{
  "norm": "layernorm",
  "attn_scale": 0.125,
  "init_std_o": 0.0513,
  "init_std_down": 0.0591,
  "warmup_steps": 200
}
Each number is 500 + 40 x the weight over the matrix's rms, rounded and kept within 0 to 999. Layers, rows and columns count from 0. Numbers have three digits each.

# layer 5 MLP down (transposed), 640x160, rms 0.059, rows 401-487, columns 0-79
548571468426427456502525409582548472527529475548562474446414480401473496479455496514568503568550506534530421518537600479493519542515486511520506535441531514453539495516516561486499485518565466487509508498517459528412446518555401511506526499
484564453537500466450451480463503567609478497502469534462472514550448535467476546462474504521493531580466477496493475487445527507465510513554488480482554515459476539495491541522555449474432493458470438491517487529496433460522515455427467496
446480441487527471544480535488504472538460571450451518490467436517503497490553438545463510501461522514511472474392495494498522508400441487490533538536415557513518548536597468479530480523488526586505480493435561550478473497516571521515494506
468417494518483475534569445598451465492428484535558470495505478497468514481466537529589497536497493519439543433450464486487490475492490549614518502519497455496492502500508503515501545487545551470432500412531474474470520532517491578550497507
527538564486506494487444521466472574497438562541498498477428492485509473502522484472569401497551421507583462528522475517529481490534460526454507486508505502443542522469448588518499432483444497462542454585524477521535525521490432484432515514
569496585534463535513494497520463478503473591408444457533458553499582512504513535543433532506535529453515501468521495458468477510523476532470460542482537525482433501540491492431501485518453464557480608469481356485510492489553432471491513478
482515483448482564493568467558508498493528474478551456444437449484544459515507487564488480502503452512485526491475462464502505497496471616477508511479524478499564417485514508516544412454527515569484470433495480506484473527538529440465483530
478520524444532553467431529516466457445460515500454540443527568502471523513467487458492476494494500475513445477564512478516429509545484471586496525494562539495429554452536464543461560506504437558462519494468425487506478464462560550434457552
467539473498528504550489520485502460511543545556508493517420479467510517507475523496465504453551521473491433509395538487453525563489427451473518427491445496578491533484522477477525541484483525473495481528473512500525528550502477475471527461
554467410500497546515502446471490524553433476494466564461451446518523479499455557511525438465520455544541476469487585535493542494534557501520482492509473542559509473457547468508457435556551512491463519568476508415457490551466560525554485509
494471462514463512488546387456571498570423423463460462524584515471480574506494527520540510578493467516557538538516503535535506460520449536468511558556506507471483468429466492637511502488486503496524543485510465462514495532462525531519610557
468541478528442563502521467453511455441450547494451471602528543460482518476491530492494506482478515486572456456464452473511507539498561512486535480508598561535484512545521501483527501520421511526536465466405462582516507548518490526457418508
533578487427527527432525530450465436459456507490458474496468483448512511453437502562516543521468513596545531494538549466527577499461467533456450511491470493548492419522486578503466513508467582444435491437496515493472518454512462541476481460
493493524471458458519505472471505546441504560494491523459502522474485545539517435530477486476514507513498476522492441462492534451515549488575472485431480516547458579528570470458495516473469460473491452427452502497505555546496488522431492429
396533523510494493551500510479468529469506439513442506514476493424456483511525508515500455481466503475585566445472493512487465474457491507550580491522402452487471534486514438536514545524488555529472415568505445555488456531492532526449528550
465573471454498494505456484506574551478475545574429436475494429553525474539463494555532552505453507520500521565486424451494483497477499567406458480543552505492547506562520496442525461501524436484477503426489491541527501536417528505547403517
484481488406537430486520483476537518553518444543402566535513451543511529412412478487395461512511525570560508545556466442493456499514510454484490579521465539591460543516496526551565488477472481495482462433519524471481499545574532493506497510
482417472410476520539489515515490464529499494575573523457500545465471501499467457480501520494495491464489502501452527541560541487526520445472494496509530488480473471521496560467581470523479519473450494476527555564526498519561458462496488416
492544503567502476493509482463535599492505452402553474506483542554490448492469496456463483494488433433433447450501523533433454436479441480489500474576521506503462506511474491452535506560528513511512467562553493517491439436515456477462519481
549567456507477458526458520515521478454491427490469573454399506453448496510589545547563518501519437497522545503471524538522589509480488428649475505501477449567515491453523440449515451545513511557408441458528487514529463524542438503494457541
547551517549548501539499480562495465511496486446565513549511459488576450454507565516578521553550518460487496512550446486527464538476486518421507444517429508515521471472529476454436563503486416558509473484489500477506536504513446454443506510
533507508461451501480498510501485471480496544465542521494419491454484532467496500478508551555543491514544515489428477462467486499490492510517512502473510499518529495585532526534524517539502490442494534499503496648561493497428501483505484492
473501498428507430544499481425457500481552534490494461501420433478430517479423486516494536488525491480499487487458479528522544534425527494512548518518456516600434503431523570453581464528459491550517483517546522540456531425512441504573473483
447498465440486580512483527488552484488507465449479551467544536436525487525548501493480484574464526538465530565526490515476507539499498535486467590458477489540501460492432507472592531466468521479436514494516469485487549478486517511488550452
513550493532484484489540488560393518488452517479504527437551525479504520478441446497528491463467463583468540546494530549583450498494491508477590496450539447472489433505511453430491510478476497520584430506535496491473527539511562426406505532
484478520432526493489560446594530458501506487422528555493401465463530521510491511450453515514564556516493484436559513555512490449454526524469432491497496473489460524420451497453507485524474495493445471562480469491575447505490523547519538528
463496493500455472476490478511543480514448486474504540468518506479541559431511551501435552526586501532498511522543571516488483539450415530481532513500472487457530485500449517446507460475469461456467530496523486570422434574452509540461499482
443518437530442525455487537494476480549468553468458520450435516443450441463506548465548496525466479487463469528546426471533554509499483546498548518517501463510495487536400512485392447441443592470468519562578472504519480506534474452460421484
482532529472510533499465523482501509474486445579467472602461473452518511509556501515428508558471511487503515569489441504534380547594540480460485520515468481453456506433481588551419493502516534521479493483491536460513482549495551463476561528
468479462507462537483573513492463458440519500552543498520545525546464487528464468444522501480495494495521599493536616463525547480501556499488509485511537565446546517501441510537500533522529456469522459597490476501450528476550475525466433519
512466447528457505519531494497536542514517502552515534514504533496532520484445508472462510514506515493441469537506551507553516530450518560497465435492584558508464535415498491485492513480493533520475453477537504504463465529600501472522503482
507494482444522477528426445453512494514487537541459505457490524499429522503514476468478508539445526523523497533434520568508553519492471533489505521499535487462433500488466457482548454424462538480492441494484464517458503448498439442453532556
536459466518469515488471512489501424452510504440473532534527542492523491462516448541480500529504507464475502504543513500528497516509498477495448472417512519520494522513485490552536538489558466475543492544486481508462466476481510530538467463
476516523520530440495543429502390547508429537486480513540549553500592388460551566569392467486579547409535440485498422530469483473507548520482525570511524522478549484484513457559432583485427502571569498496477471491521479439438459516452499451
530501484460534570541424461459384556475460490502517502576502434541528464477502498533510540524541543470503477463458479465504518506514505486557523456489511531451407501504492520533514559491533426500545455438422512526471443485510525587499465559
413476461499530537547505573426524480554504513425570455524414455474471534554482460460528525470501494513506459511537561470531546524520471507497483533459552540521505528512548417520458496604585484564428475515578523482470485426492527552447482566
482511538416508406511506461534523536588551499535461502539509586495467480523567452511484507470529452514454547494424537452444471446640487442485509509559456457567515492492396473510502521533463577485538511439571461503579461554514454469501518607
450546466515495566537441519455551472466460498493505507495473441496518526406472474503564523520521481515455529525441467567557519533492433479536469533453445549462458446480499465489432556493441450444514501486543484523510520473429516547489493581
457487539505523495515540624484508487492571498522521527564503517508503424508456477458488485485536546560545578455509468456472531452546550511501531436480510480526520432475491475468546507501444392564458573509529599500505434570488565493448503454
503475476490512549548565502529489490464528487436562484493478586514547442494554394478499487480506487543519443525550470490449483493460555543416529462417501505517494494592574494501500456416449449446519521506504511536472516527438480500459472470
468522453535517492554551490459529479456534486500519501509509451535423500465501509538452522525485523520531510463550489519515504370551521565439482480454478507468496617529459456531533465448485580485366567475519481483524460468538500505466504509
478520544630504486454553504493435451503481482525477465513456520539647487493578480448543546426479504467500529413475492544514598522438541483497572481498605541555539526496566550452439501514527462439495577521521502502537415557547544588441503509
470491477474548537473511468499482536500531477465532527530481539451538600453476480531528497448475529496427588545480568507512488467444508529474489566499500489502447475550457534529470515489484495463542498504488491583463546466436485576519532503
525462427495566518444527472516476551484501533464501541516443480530483512427480461491542433578465449522488517464526454586562474450515506413519555492502497516429530503523489524508511508515512473493514620460443491410406483461447478539518553473
539465528579505478510561532552411499469437495473521603499550511537441481521505456464578493519594464463514579519516481522512486501499498549550505520444559459466502427542489495502510468539437440445437440546472501493517524506553493516464496492
531482516533486481509512595488449471511460455449538540477458536424436536494494608443551494442484577573520507492446474478416567563535501509427492575470480533490519533460544424506462500467561527512469520497557525491462531550486499541400508476
480475435527475558508551565508532506479485470520524602476504539515543486443467461512476550583451471510515604477511461568463553600527391510491422533437445499518455527463455490530526572559507522546468509521477482541592521457431517469514490491
426466548534483472473493556483450456480491430550465463502505482495559494520503518499539509560514489518490501483459496503447435525524446511536569542520495543453467477445493499503560489454508481518556451553482460446509434594549532551459508489
477462453496535400549512527415489504519513459543532476506449547459554516490431566466464512483491561551456566481429450504509592456450541475493462500472516496453528451541495468535508430506494448501466506534555427466486512509483488491466518510
453511553531470519499522432548568507488526497571509509487492490445527450493525525496497429526528446541495520548371498542506553561459480540469482492491431542521479465503475562552504519475466463501530538489421445492489502479470539471520526520
486491522489543439547503474444530517470537501512445485469508507492553497527525500532455500543470496484523489506475529451470471513490523543513515467513488436493467489483474464533517528474490506467500472478540486514497470491565527505500461482
526505573446508566534561461486510463526545483436424456482595560517492575540544494531468514500537536447439520586573557478527487514543515519495493498549480537519420515552431506480514548436453525528502529546598549511535425538481463496545542506
438576447459577541472580542577474518537497440500441474566471488483482536530482539464539530478431462411441524409438423449526421521461500455574458532434508492520529510537557537483517580527533509511500471477523533458508390411535516469406552557
493537435514492511511502458537494560575524428497504549442539516550470520538562413462523501525462510472536559521478549435553469482501476533469567534519489571506516533505514533483435556496486497537492406458464481570487509588543421507504453514
476561434466520450519552491525504435572541523541498519493481555524473462517521515505570491510479485510523454504484506517507548509541512499570462396499469479526523495524479475455544526488498518476469515502457483489542543514556493565570565541
535476500491478419461523563465590408561510484463540468484477515572518486570421446490598424472542524446499515559449523460429534442475468568479469481502518546491519474447525504487486454472509518495500471505489491463516500522500510412487568456
491445438556534521437546511588484535535500459481523515504508611476550446518463495440428474470497482422492455377524523553561512488489467517551528592527521492539570542503506459492511514540564490486484434488474442440453448614479554478460560502
485510534547536544505452481545417565470482514527516533448562512496509508571488449515467411513459509537498394366488537473468459488505532551502519542545476520568501498543480472484577477565517513526510475502563469544414490507456495491522511536
498399508492463433471572562523443437522450561480453518531537515479570484510488459521628575449463522430538498509537477483495572496501507530466524525564528493512452515436430476483574474528542548472446493567495500464594480467471497476465490504
470487483521520515458525461564518568553471468539495527512550543506596525580495507471499526533517470489537523466364508459530523472477446451448454515424472491474510568534492455515527472472497445500457482484488553495486448421465482465530485456
537500528476520521484546483459493499514538450511468524535429461443521529470482509475544543398476506478480456465454444539507529481501505539559491492517537547481528479473491494522470550589470470534478481439541448578479489542516471508503574490
614431463502589517549513438529466405470499460473516522567509554524504527460428547515478529487611538534535477590514538478495464505556470467465497536492486572502544476461538511511488474525504526500495459455554529507524571516487491527480431460
478546574484485520494549560448487437429480615445443480473465540514460496467478563508551497538564518459459516516507452535481523466520547512569487495503455542505456558497495503497471498533496487519517528458455476483528457509490561512500518503
622527476517478591542481414475571512415483528571483524431457524462446534491496562480479490411456506484460555538547464460489564490488499475453476513470494474494496511530360469517526501454507529484412594438515507510545456471460498508498506507
640558574551522483494574490572549518520515443533551537499499467463550495538463497556453464493549476425397479467508492520483509465430473412549437502423568389563468493469522546499567472489465496541494508498571575467483392509519569497511510423
431480526484411486475556469553516485483511489550559490464493529520421536519484452507513383426552480466439424511524449559498495524527539460554494501471506520443466497512533597510486448430592507551535500551437453487584494457498594478486498512
565507515448450487491519452548473529441538439511450583544501560571453443496542517565496528528523564503551516485541452544454540470501430505567480577477469480515506507495431520521514520371516446600461477522503527478474525485503497471496522507
583521532481514532536589527556440505486578475467467473502515461473547570564500506496507430524535536486571556479460482465499532528519500502496476467496470505467526487595469463534557508467517512503498514522577469526482540433469524568480483494
468441499491558504538464505522479543506503534426444537572515484461532553508509479546502524447486491518547452509508461510493582475471502449459487476523506495581502462488478473528528478619500485536513526516439468511437574449510459546574560537
539504498468465494549466487548480474494504446543440496459519551459525538454461489513521495459473501438443490501548520502473525474532471529519462481480513514526452472506469491498483472482536521507515497501532467501513423466493579492481496500
488472518540515423495500358466511407486532484447536404526542445538452459511509542550511431446546507530529478430471503503445514447584504560473503380492541521579550537489565508462518563491525553502438492532571525460482520540523469462525485509
459503518496490525504528496515531498509447455426577553397511510457533506499489520462507433490510458515510512483507502509518525529505464484578478482530553451539502540527485498467493495512549537497488527532591482456467510514501571500508527485
578484461499433519422468470465534481532532539447462514507560593478538534516490493517447494533473503490472487569488457540463470506508531480556486474444616478483507551511491466536472534500499553477477466502501481498475518538557520440506480589
536423502530524500483545465472454555479583531448495516517459432475503522576485497480525545508463496517589447476558554465489490504488560477477479440480495474490544443523548437512422472572519575464496524521377502523423478464490393541567504594
476510557553420505502500507428535553459483430515457486445550469600435503536521501483497413525541537520498471560553502478459466511497482450475537480472620492482490477478509502491461527506543510490447450523485505567514587481485466475436453524
439558507494474482564533513540455515573475513518478530442497504476460468467511487530474520551486528420500475553551440493609464468566481487485473613423569535459416427519536446539477544449472487465505546527473468560535467503424507520436472450
444528522501410496520509509520491470570404492507478497520510545548522497477456513496509498486469408479442537446505432529517502511477489507570476493474506480521501468506487480444503501477475526548470513569531465492530477534477412499554460466
479473452431412427472576502435562398560518529543528510464463453504515514433517423466471523491463503564450501526542491505554529579451428578534401488501571533475495400508535535505576442478511507421450397458602445572520479520513412476540454460
504481553486430571493536523472409438568563472531483433522494554505533450531442563463494492461515554501430535487562488431481521489503534436474553501510584520470492481486505538508473500507517453417489521520488508497486508533544501520478550537
526546439518477431556466470519478502500475441462505465431544540440452513495463444481503503468436551557524498447484533470478438504460478573538464482509585511533493494477546459511501488479452417487509454534477501467503552428515468486505496542
524508486471548556421522531497524458502538499534494526576511518485493452456447450491515517492540499462516484552442464510484468494522480506490471553497489461507504515498473519571444412491513551472477555478554500534516569504500477489461494469
436566514554511479500524454520508477518504546534557537507509508468488485492535525497475483524477528535448516457500503473468522457518534604547559487529445558417618487453550492421530510485532481442487515470510530421504525538488505432506485540
473554519508517481522485487501549450522535458457467459539454524571440483344453530519543551481443458546495424455505504446479463490551526503442535448437507450421577540505534523509511533448525518480579443492559509471432555491438405494485510452
410487501479475484491529551522442513503400459473447510494541498536567467545478497454485577513480483548503442518573490473524542488552453456513582446491523590460520480497554500409432506535474394548530481528587397440494394490449428484486560585
490452471495491498500504481527516420481510556542463512460491508534488497535525439462529567476519487447520541475523462479409554470516584552525566493524470461438467544560623512426506501468518552540491485553520491574542441559452542508543497575
534565479421524515509512551505538536520523494489488491456513449477497532522499486484522459476517558512534444511540526518544591526510537422587482521480471494493461570617464480512430497550439515460450546479474491470480466517440499552449401487
469486521504463510481520468497470523514490521505466523503485561434478533468509548577515503512516496528484565437526493529523520481534487553549498486505468562555515502506493508453490518503454491485490460493562462547513546546477537525524520515
# layer 5 MLP up, 640x160, rms 0.0589, rows 402-487, columns 0-79
505475482530540471516452524532446540470491518409514456478499530555453502491503485488482458447578504510524578500412503487533537511488580473523489438547472486591490441563572512575491507478555473477552474546502535536533488499508555512525520514
507512565558530488535485506479469496533535482502485471491542511481575454510492540532451487471564501438441559457482559478542419507484487488510562424508508494503519511482550487431567558481569576583468490552503531527534474605476493570467552490
479480459553506523448479542469527555544457469430465590527440557526493519520542522471499542458509562536476545497531451514520432463514473546496565477499507545581550454486472479471519548513575471449512529504481496485479510491473510550497512557
421528482454488560472541485508460507482518439458521483541499457538503490498474446529507471546486533518414470417502531460504496477522485495508486524513515492568500509531478462439519450508534502485524515556563454465497501549467590476497594484
483537497513495513553466477494516536511452501491502469514505430586465436497501496436549468558471551516489484465435516520510495475455517532545476497532538470552569445535525528495480433566532577542458531570531561441516509562527557523531535455
431478510510565482516452501505522539463542540530435576406545471528514480510546605427507506541534491546516499507469557501503585595519450459517498509512491484539527484521375486491415475475494489493462514517553509452457523449493463528511496500
449561573531521447543502521478534512469571538516538465586473489433514584551499510445488561485557568511424504463481465513434498562491531490468496535524457495546489481501598449483513435468491521432545516523456496521467528506465432511544529584
587454499466521479450468538530496543480474443457432496475502444472457499408455484501472462537516471534461467451492471601514461498506474516550527528499536507541525436548457495494521521493510571540525523532482528520507472483446478528553457522
513464532498516520459521531486495453440502491500560395545546494496513465535532544570499529500503533479469495457510477493546507480519501544514540545454496496485468537535481425508489488496510618474521461516525501527521531469530449477525530444
530522510522528530498496483518484478493539543532512535464520457492523597581587492442487454589510550485472517496501448510477417481442544430458497507476465446453567499488458516507427450498402534581540518523503483508535474524496465534502479593
566464534514447418535478506450463480578582524495621485501529480561502474472502484532497420547517504500493485511549491542421453484570485504475544427494484516484525492476404505464565511520533502474532515497527487489544481483536589476500548510
447535553495495527593504410535421521487526484548532446511492530502471499510444480434501537484439554461490466480531530446503551448457555507450500549459483497502570534486490455525522524515552507481493482486523449482510478520517586493520495494
477462503476555576445476512524525475521516439520507462547459452511503453502508521434443530467487459491459504514514517542575460509491517460489505458459482459500462453514486478563477559501541474486470548554517445526529531444521504425575453521
456522476500534452501405480553559555552467488505570458539426522518508506484570502487493471517416565388511481464490584514483438581477570441526529515532561489513488423466497416541473568468557529522526482522488466520517561477567431458540549449
490511465478514511429472447426447486536482579456481481515511502597493531515542488456490417459526543530520506532517534451508497464490532516561497478522466439560448478481516493439480510485533542472554491537601496482507461571527490482400578488
506509490491562491508547530544514454539563480474480403500493463562539498486542548520403578526508460379567378503438517481494485426505429453451503489536482487469482436454489530562543522460452537481427549512487544519517485526521477447565561591
500488439456517504411530535479485456491543494432540523469541478486524536499489511467525515534477498521486552509486449482509476479521407589483498493487544543540532460406584479503530520524600576567488520535563471497383509471509563528451459538
520467584480551519499495472426481503493566477479480501493537470543527527504506468485459504530468483527586519498485480507543501520566501447507465481542485425575499512451474499433483479555464502526465516490518500482545456502493484494533519568
501476500543508560410497482580481471470496497455511584518496446532418538457470587534451470497432614494465490519542481526401506498468384472558551485532496575545466528462458496530554518432546396553511490462493520382533494515521542487523521554
507479512485518521485513520483469514550475497499518584435461439479446479470511464499493482526469431537531538536443492530569517602533486469509511591488463514494434504581440492468576493526500480513470493467488539445573509522503483500470501509
510509490558550500510471502498484552501526517478493509496494467537547483515491536531486536480551494467447485490460479557543446449492486518563519462528480471476532507463553413492555541511510501598510508495457468469473501461534542516490483524
508457457615534542463534581436504479496461509576499515474446529452526552475534535504516494486595461472450467521529475489557588530553474565597491433460477477440521463548500489428420543477436544434530514477410462519510453505517522493515551519
527508503555446454501437488509501471491468518475550504521530434559475453519487482487482467509512527494449472493460514508543478518489554515556530467586465541476467491498525503453481491607495495473563514494525478514475447500500483475489426468
487504486551464483507514502519371563482489511477498458545441505549515545465450492478465502481512488463589453507475459551484526534420554518470466548558518391446512434518546429510431479483500511494534497549477513464408460436501384519570535537
569499519578495470511543462520539516484500453564440494532529471499520483556565419565482516564610481581529496520499474510543506446502500495483547468562490465487561445488524449518504557542539480540422540441491528544526425541502574464513467522
470467584495502491497508518529452520519464469474521479517505483482466491525554505465496443516574544538512504480547485505447570437558530485509480501559573507503479505466478502493485509541473497511493505525526460421502443519496478535509435507
493509589511530472496524542457493520475462524426509493556487406523505525479577481534555502544507524496538505490543540519438530566514549529445464484492508557445565486534496460437524547491490434528510500523428502444477522542485475493505498546
448463540546473543501529478478586448567413458514569518455507460508495485476507488514509513518476456488437490517487539439613457482458499543545544563481509523468587545488515510457430510469542444560449505447521507476530473463552482474486473558
509498513542497491435475491547480493506516409459510479508493436483550506515495591552564448511503531526532484454417418498517528532569455537449478552542532521547471540459513493474425514483504501497483546495375482501506499484515558448557479492
483586476568583469448501499495486464504520556553550517548497501520514562454510531562516456555494469480459510465499488520488449527469464424440488480534401481503504476571540487538523488451508518452512485472469542509497476458476467501423472479
455494498508558513529555466501517518518500424519475437477489435504532489520478501448493531472518455510450494461429408529472515511495465455492504535478486475514503525505482485522506434474529532507481485536449536519430488524472520482548488495
495492511483496431473497504468514526492513512485501518497506487487493483574477578564449449482442550550550467487493505506447471551486504558496538526540478464475525500498484455482535509497526544473494478487471441430505466454502449447516537490
454532429485510530501418450515459543476548555462481556538483432559498439479512473464530536439518548435480540470535496484444509523556466493499517520544552450509486437487512537495502432520552512595510486574489491486535458481552586433486518514
508483497522524521444525571449476515466503432494434525478430591480571537502550427441504527544496504531575553594551593529435458453453471513478557566473524447453550531502512429497483558484480630583540458515559553507584507551464619462475526541
532558503480518482534511547498493577538472498503485464530578482534510528492537493423471450564536568480540503466529520487557529514509462512478483473513449457603512415454552595511490486425487490509521482461508578416514536494555492493501444488
508523516547552495513489525491423478489477431521536564501522509520524497560494489609493586505547496441551567464403495463543524482556476491341540495476484501487502367450483472506515525396464497586454527497531481522505502528541526440542472477
536488414503516437544525447470469567488498462522517519481527467502551522520546456518527464482444390564480460497463507463443510482487513559435483488525492492516539503453541462502492491488541522472535535451514413406514468461458492470502573503
515560570487505517398523483438505511562529513543466553458432529537490526508511500549492470549516523553519565461514475460428492559528381531458493505421541428457587485570473490522487518489424508520543458527566512506515497474511478508516444472
402544491538481519489514549502442544542524495593519513507526412505561549534527518486495517459426445587553503468472486422486432439471548493512454508492492499491452516530529419540539452532531537579530534501519462460488537402530517502526599508
400493496551483523493531488459414445515500490559511460448515484480557520510487455476540510618590443438475568501446529534483489507478574498519452564482427539487525498492505523471475513564621495499512523535470485489525491530523562485496476512
494484532526546457434559482505583471537485440535544546448561522569443494499558525555503464506444532492485509450488570504604537507454476526534496420486526483550469533485480493505503550513455509471474515530533430446496472474480476549441610472
472562534465488485496466461489516536507524482502505509513489512494518537503540495495454515516462478530506475509460479415499454493518456572512582520550426476522489597481493434481546557483519505495496497495436478558551523528550562486522523477
510483634538478536467481575500516448540491473455535542424470460454464495475430498550460506493513475476427563448487595557524495511531532522468585495509473536462502521502494488521419485468550546466489438513464562510536495573518459441520528468
484507399576577453554528479493515498438482503467500515506467409536504487436560483495505466462483590463485457451507438493571547462504470406523498533584504487516477512515501517464567474491441504488493507577520476442454502483514498472508462489
484455512453504597596539480500417511441623533576437503455426460555486477468523531496504521521505464489460446551528475458502546446482492506471488498514492437480577432556529545519478494484483526533536512474510557502608508449484516476541473522
494497550518563478436579461534481488517536443490430473541530487598480517473465525501520531520512512502484486447480525486521508521513468502478554459528474500517486532458443446455478544477520577516469511492488527448597498503470504584423493455
549434459514463475508531440498533537440528528431557593479474487461418545506565519485512447564537511539524470423532530486532577484507553452485526520516505464534502557519497539536562480461534464521462486510559517534513548451510448551558426470
562499468497539566488476537544499518442513475477557499503496454512475445484466481464446503496584416497443459508535523544595483524478517560545501478496496516518472563483503487518514529479463549493498553403433512507520515520505480513526492508
486505479511525457424521516514459543517492523463479513536488460487502518474533488519482587512441427537504489461505464464456467513469548485526524484499457460443463585513520531546459507468579462470528542566495478515430526482494394548478457496
505486475523466538532534500573473454555497492476566486473485494502488485481532508475539497498521496486569460537555498511534515471521514500493509488483492541563428475562549495482493499543549522514496525546495518440520500536447512493463519533
499492462525621435462466580540524580452530558506467559473416484465473428599547533478510453525489514564508542471475559501484487544406553503509503555494474469507480509482601532471455516546489490444497509431556461479457515532499422446476490536
416518447455542535545431525482451472508511543535473508552491463529478489474530495507494500469504494527475514455570533486574551495481512475488528571559541462526558505467511522487520561544519466523512504567581525538487545539510551441547473519
592514513533525542523459456406508491512502517455452541461483511562507440546561437457482441471525580562479506539547530528550505588421494507476463575523560504478507530519514554450466491489545530418478477562531510502534489487472477533593471493
461527506439589534557556562560464460515496538467568494488531505562506527567528511470475526514470501465555481438456559513460492537523579569521538508462444556506470487517545451508523476509493489499502472407442441468446490512540487452493463448
540504518575506480496459512493475502468568566500457526553541418463494545539517529482541557465520470494489470450482485430483489500519492497486480523571452592457506502454482455507534507465504473554519425481537473563461524521482442462526543551
506478498535519490490441502426453599499486483474457539527499490514451453496537450493500532445580479515460533544493563536495537481495511458494527562553520511486536510540479551433507573489494404531520524496532516537500437454551580481517479566
421472501530514494488460432519459499542523546508472532563542544508509509538457534538563509436430529534475524559487534566452480459506519533475591515477497460504548507538505464453467527550566529486517454495405513451470436441517470446514540459
491515485551551414449439518466474570495483562546536477456516514533518508507442466530475518487469577498520481466371480521491524566555499477576535605576562494553559508453485558525512491414531442459481452500476498446481496452499527497518498547
450511591459547571429478468427456426532483517519497489467442500514543508491492563455477516506483556508466449508486405461513535461549481496565527510511586470525526466483501436507414602486458546556496489454544495494464528416512480532458498515
524447488548474512619566428458522481493551449436518466545542539560494507520465430427496514488512515525506547513538561410507541435502483506408495429509467543532451544509519500459478515494457537518483478522540513523499510469496472473505438510
490497537477461515477487570550569455482473487452425461503522460518487555415526510451475487525574514531502478471480562519428400489516503496475527500527495471494459572569490480498461532505457434475540531486514540482489407441502495537570540493
449509502517491420501511500552489524609394485529531490446537440489485445562533493510516420531511518555410501481536495482503447513526507501472545570510526504486562479446546510486485564527540548513434526451535539460493488531505492495497454501
501440500449465558476584501500466465484434492493451517445520443456524479521559489474441527546551529491478538474540483500508498520508447531513538501500454499481507494441517396439531468496477479530533490459444499510450455449528408456476514446
457512487423509548500559427455444441450425533379528464465444506549500495478530515487558556530458593532431567536465481423524521491546493598468515567456579467439561443434536432465499446538492566597556523513464498448505522494529471485531580500
461474559513455548482430448508489487538495508466553500496499494538491554531429456501466487506459521410514500563519506506394527460501478522479400507598485454493539428456492499516553583408562498444539449508522492442567448415525527382559492453
490543470483497545483544529467552484471478506553532487511449471469481416568530485455516493561484530535522467470414490533527513410551463550468581523526563553446505492531449419477565437553529482470569500424530436566466471492451528560497496512
487526524516527546467504476436524499539484488449501514492537558485452510492549468525510474456464503513509562395540444556545495571602453479483537482555525434499509500531428442510527524529548508542518465477441514492551443475461526393510522541
512535471494526512473468485545488513488461462550584436478523522526493562495406592510441450541529535506492521504510492451469412553497393476590471501533422536519524490450483484494506535438526494482524498510571416467555446497475442471499502491
478465526519489490576519514483496487474510540507609451491467467487465436535494559502487525536458548535491454470442471484508512534468485398564545497428532489515543538559494436502481528502583503502530533563575560464489513454436407484521529494
478516453479438573466482482475470511499432476557455584479542471500477421460571497472568493499653457526443518448556481518498496501517441482462524480547468562505503546522515517515433559492560550535443538468541492478411485467586510448516473430
463480435499487543573439459382432458479375510548542552535489458527499454523520445467463493511474492552426485455532498487430539464497471523428478561455503459545554492465515496528533448514523479550468455520533563510477441564458504495526520507
547482413521521450543472550464465547469482493483607472447542516562545456566464494528499503516511474529459450522501480540497514515476541522559557506558499590451493496418499480460553486433449507629508509498537503479563500486532485458522550489
479500497576470564548476541483527435511499487538498547543596505493437479421526449507429427528442512446434561492482433559437474496607478525506545486424544431528484483513463467548565512463503485473576448541487516424522452567520534539490532537
510507436497451457472533641499483445536489506533506456455538475543463594468513550520526492522517565459570509534441553536449502455491433453442460429537484502452545433588448489495530389494500457512435548543519522471523454470519546524529544517
541470498550597541497538550474499521480550420535436502530554449448442553506554495475444495453587485555555574543510541491481558534480520519533464494519430511533503511532479537513435564474522474468552482529446530481436502469546509436446508551
523532446510504523473574512539419498380519489447448541554445487489463500584567485519546481463485478480533499410540448433462417526524496490464491471575580514447480496524493517494502527493494492506489423459509495522536504560487475467497448526
555477536541552495434451609445451434457482501501521563490586544474596497533480450536485596520497512515480530520460499480392484558473523574527508499540511524475518429528520482553533468453537565534476477534496505505602502497473569458541427521
589434464546488456468500509500501584442482442495550541506474514414456469478461547532489466613549455440534507455511462472451511470487445461505496495485481505521581507547462498554492523514519575542513493543522488512445500500536548532520441529
512502525504571490445436472471516565436459543473510504510465540558513448502509550470499458463472483465537455502553541626545476556534504495465496503512528575582490571470465465540508478519493462500531498468437517493508485475446523451519512488
455508582435514535533520431511497543495538489435465529492440522566548499489503519584478520573558504474452525497485508502491528521520478512479502518469482542492468494497547525494520524485462477446488511503471483536455354486501480519480458547
624523464504445521495491468536458483530447433515448549510449525462521493603447558513474475519482499535486449426484523532443442556500495462486527506528528449594510414515428552523531520528457507501527532491551613512474483577446522557508425416
552411522491502467531511511477463535566504508539508487391455455524469546561539485496447476486578529495455512522512504562542468507448539540529581508491535459523536442515497452524521527515563492487496557526482493522512469465510485518504482491
501511413586485472458519494469455484551456526512454564478509419448481489494570473577467586453482526543521477486490478472481379497432550526531522566517454403500484466499513467510596506478550523508526472566443531489454495529525512586572485503
516521566464515585530504488458482512479535547499541498454486458538558462458502561482418485536488498513526478470501487501497509539597470449518473493478524415452549495440476528469421469533486473490495534483506513504502556498563551474452551496
503483480562430571476460478472524588493493480484432508428540472494425547451448449472438525426475435462498504491511465494495512478521427512531580516507502516521414477439455609481444577498546484474516543508472496550461511430528542502531506590
584500475499502449506541528527493517462514486525539500493498420488477543457514470478538491451467509544531460513490482447474430487495521480513484465569536465504535491541516456509458458504485514548509466476500529501484474452535499488551518476